Weights of a small transformer language model: 8 heads of 32 (4 for keys and values), 138M tokens.
Each number is 128 + 32 x the weight over its row's rms, rounded and kept within 0 to 255. Layers, rows and columns count from 0. Numbers have three digits each. The size before them is the row's rms in percent of the matrix's.

# layer 6 attention query, 256x128, rms 0.064, rows 66-73,98-104, columns 0-127
116:126140080078171141123146134143139195044134128099147140074131148122153122170132136171193092160107149129158124138165166141146143103113112160162162169151132125129179132093114128114096106143187106127099162185117123086091102174139097089108121210135093152104148135089114120100092129113148085138048189136108121143081100134180183139091096137101147165151128200161125088168106089186112177121161
106:139178089099119145108098133108173157085130113131177175086071109115109114163150126114162118119101122090124115085080171142118159115115153123138164126120176112156197095136059156049088151124129098142121108153035174081108112160153065081137130164110126161091140110102092109084110115137079101113062135119135095150130098113126165171103092121147150137118161179088095085203069142164100146121122
128:122128125155147118126064131183211175112092123089109166166140066147113115090127133146105159106113107133105078095136117143063162154094166067152131064107091129154138123142077179084077105109089079157148034089088154162124114129105142092150101112128169113112106150100122113080102137110106162162152110069127118172201110123123117113148125111136097068147150101062095103131115126122133153090078
104:161141105120153138084169077114072121110190130141103126092149195092174104141124143120137069172123169095162162139111151148156071117094140185121164159085146163101160115109162075115136123163142149101105183171129203095065121114095129113100157137119128126148171149224150130125086180118133082087077145175173145130086162121169104133074125122113138159066092150134144152132129114165087128127161
096:174065053108110135087211098115112095110152106149137133103127218104174143148152113121135109175132116103155151161125185122148108064101132174104097153158119130176175119100148085114131112107126168126041143167108106079117108110152162082130150132146114075143145161118155138145084223130137105116089148113146150114079103110127169120080144122068173173118103163159141144107118109157120110171165
104:160152140166128097157117154173120154147083125163176166155105073176072115126141140169125146092164111179111105087118130114072147151068157103178113139079118133092085127150108187116088115130084115138141086071125171166170118100092122173139121089091121171146106122140099104114174088137114178142149105097098116186172139110134141111196110173189081101161142084098084151147137185139138178118065
097:071166113118072142125161114080116138086213098114130107087186166110102149155119158126144049106135171112150154170102141193119088129126050168105132103193218076111118091098167123127089154123153146130137153164095136101107150163145162107055123143175111133084144155119103093184080127149116113155088162141140117107133091122087144137086086151117133120127153158138152145170172125160112097155149
077:137108057091178112077091100130108112158107162148144085145136148106166099103083136106136141201083132118148076118153179154090150086125134109114121115125194143117119143153104125155067096063133057099193161146157171130140137133144139116105112134226146156142118127152156123104101104159169104122142126093148136115127096161148112108133097121109120172181117141166141059071171144084178159044131
091:151080127154184174120116100156153142133144144136136150101100144156149127140193087207125108151147131118125130137127159128157172123050171117074125179112102163111210113131115164118124142139152131123103183189113138129083098124139077129151172152130051195130154145109129163162098124148144113118115194107135109158088169154191131098100096107192129135137157145080145116172156054164153150067115
080:118138117151193141130166086155133162141139174144168139066050115178163146155177110124179101130108118152170137145076200102159151172087110116051161165113131142080145125147166157086142161049139154101136146166110148115140128138155079080104095112155085161114153130110168125132093143082185108114147146128110066129085197146126134117138150167138108181100191141110119130148151091112097081103142
082:104154157099144144160124176093127155150067091165088129187137148133083139106134111148103159088123117165077100070134131197170122143169086042096126117107172100093098138102140117142104149097093104140110111083139117128161126180157127121152188090129205146103072094149127119080171207104141128163156099098096138110168066108115109120152158138111119132131141107093123166085068193088122114166133
076:125109085102114147072130127087084191080121105099108156119126184094143170108093087187094149161139106132124132122117129124201048082117145160122077205122128072149083136059097160143132113150141149121085105121105155100139134118123131101088160173128083097118152132165158163168073116129102108065089151167135208128113063139093147161101155158160115091107137158149154162089139106165146116132107
087:162135128181167105153116101172115147130143181098166129094068124153149121146151126187198130156140120173141119114141134139179150127108189151106152229121103069151122193145143192115129164137138156141114154167143197149150171163149092113097110128000081144151172144159148124158136097118110131100150131108117110150124152133200170115150106114148113113093146143127079098125132107151116144129085
078:118093090172094104160097172172120122200093078167124183124115110137108134098181098130084129077138160126142119116092110096078135115126141109128151134097101111153072123151127167133121145146101082113134070082097156126157080101130077139146128098144139115099059116097123127144102174134051192088135074066129060138164105073124134109156108128143099103155149079054145127172118136162107150094066
124:131144101143135178088156066100131107117147090153118112112125166116133086109114093108086083122126163132152126202060129107118101130148118148103149150122121168119159121125109074134170135139125092120153166155098149078130134159115081114120168136132083113139145075141085109148112136121066072090090112153165119130093134158048102107129137107125153161113070183147128165153122039202069168039177
# layer 6 attention key, 128x128, rms 0.0607, rows 34-40, columns 0-127
078:127153076111110164154032121076188090131141125130130170134191153049136120133103127089157103177160082120126156123140127118159145150116076149123109093118103168131145120098128097123159126171071139159099130125142146150100217196141148147124175128067117103105164161143160175089121105082152088119140138184138190180116121160156132160051110132137149110141121116135126098120108177084077132173137
091:124142166155224069116154177075146096094120090114127114118132103090153131122162083174106183124104094107123115166124172161087195124108065127183118145159134167131091134102167098083098120107133178101087160140129161157129141141121129121142157117183162131115177158086127181180142132155127113136108138103135179108088101161159198132090056073190144148150120118121107152125129173096155129180154
105:190108152145121106160185142135119139124070121109113154055101134230145147136159093158094136118140144154115145135086117125083068063183124134158124143122107148100110161112095158163136130093167134082120129148146113124112043104110117094141144176087081116177097121084091085108130125185115195172140071090095097102153103134151103092147182141087111131075134119147158162151155102158180125108099
096:145116165139106149142099107109153191079128155066131116142069147049140139119155128105123113163151066106135148148157143111138146073141153118175104151163117134152166158144176126100170103137146144229073103151093123160123180090087166122090121162120110085090113139070146140147108156075129102203100133176142131160075129123117083152065083089148168088164090147143125117085133161180149117132130
086:180132197153134076108136103128143209144121099108097106162136109103140114086145145110122115145208144133212144150118164089093185109127108151114159064115125076135142139164177108108160118124126133198179124146121124135054164180148203121129074102150161120153124072112145122131121084096131134152118155182120162155094178123112119136096100076151124102166175077113074131122151135130073113154113
128:108100127156137126110130156117159097161122118150138112119126115170105146108158109172101148068085192124099078079092113174108116141180144104101116131137107139080071128131072172161105152086087114053170093083111160142164087085116044085151125108067152176126135116092112091100114140161133149067168102051113089107180102110147118077183130122111078124092160090115149144163098134139129120087116
129:114128147154157169105179037078102170152165085100111100100141165042175155142112142135145098171147101093173144137103177119166158122110104160116132151143067143146126112070171069106192134118145165145107142185156127127121156153126127112108148126137081144130173125148103133166084163095159091121122139173145118132088128110046138127109125116074140142184092155173128164179168109116057147125166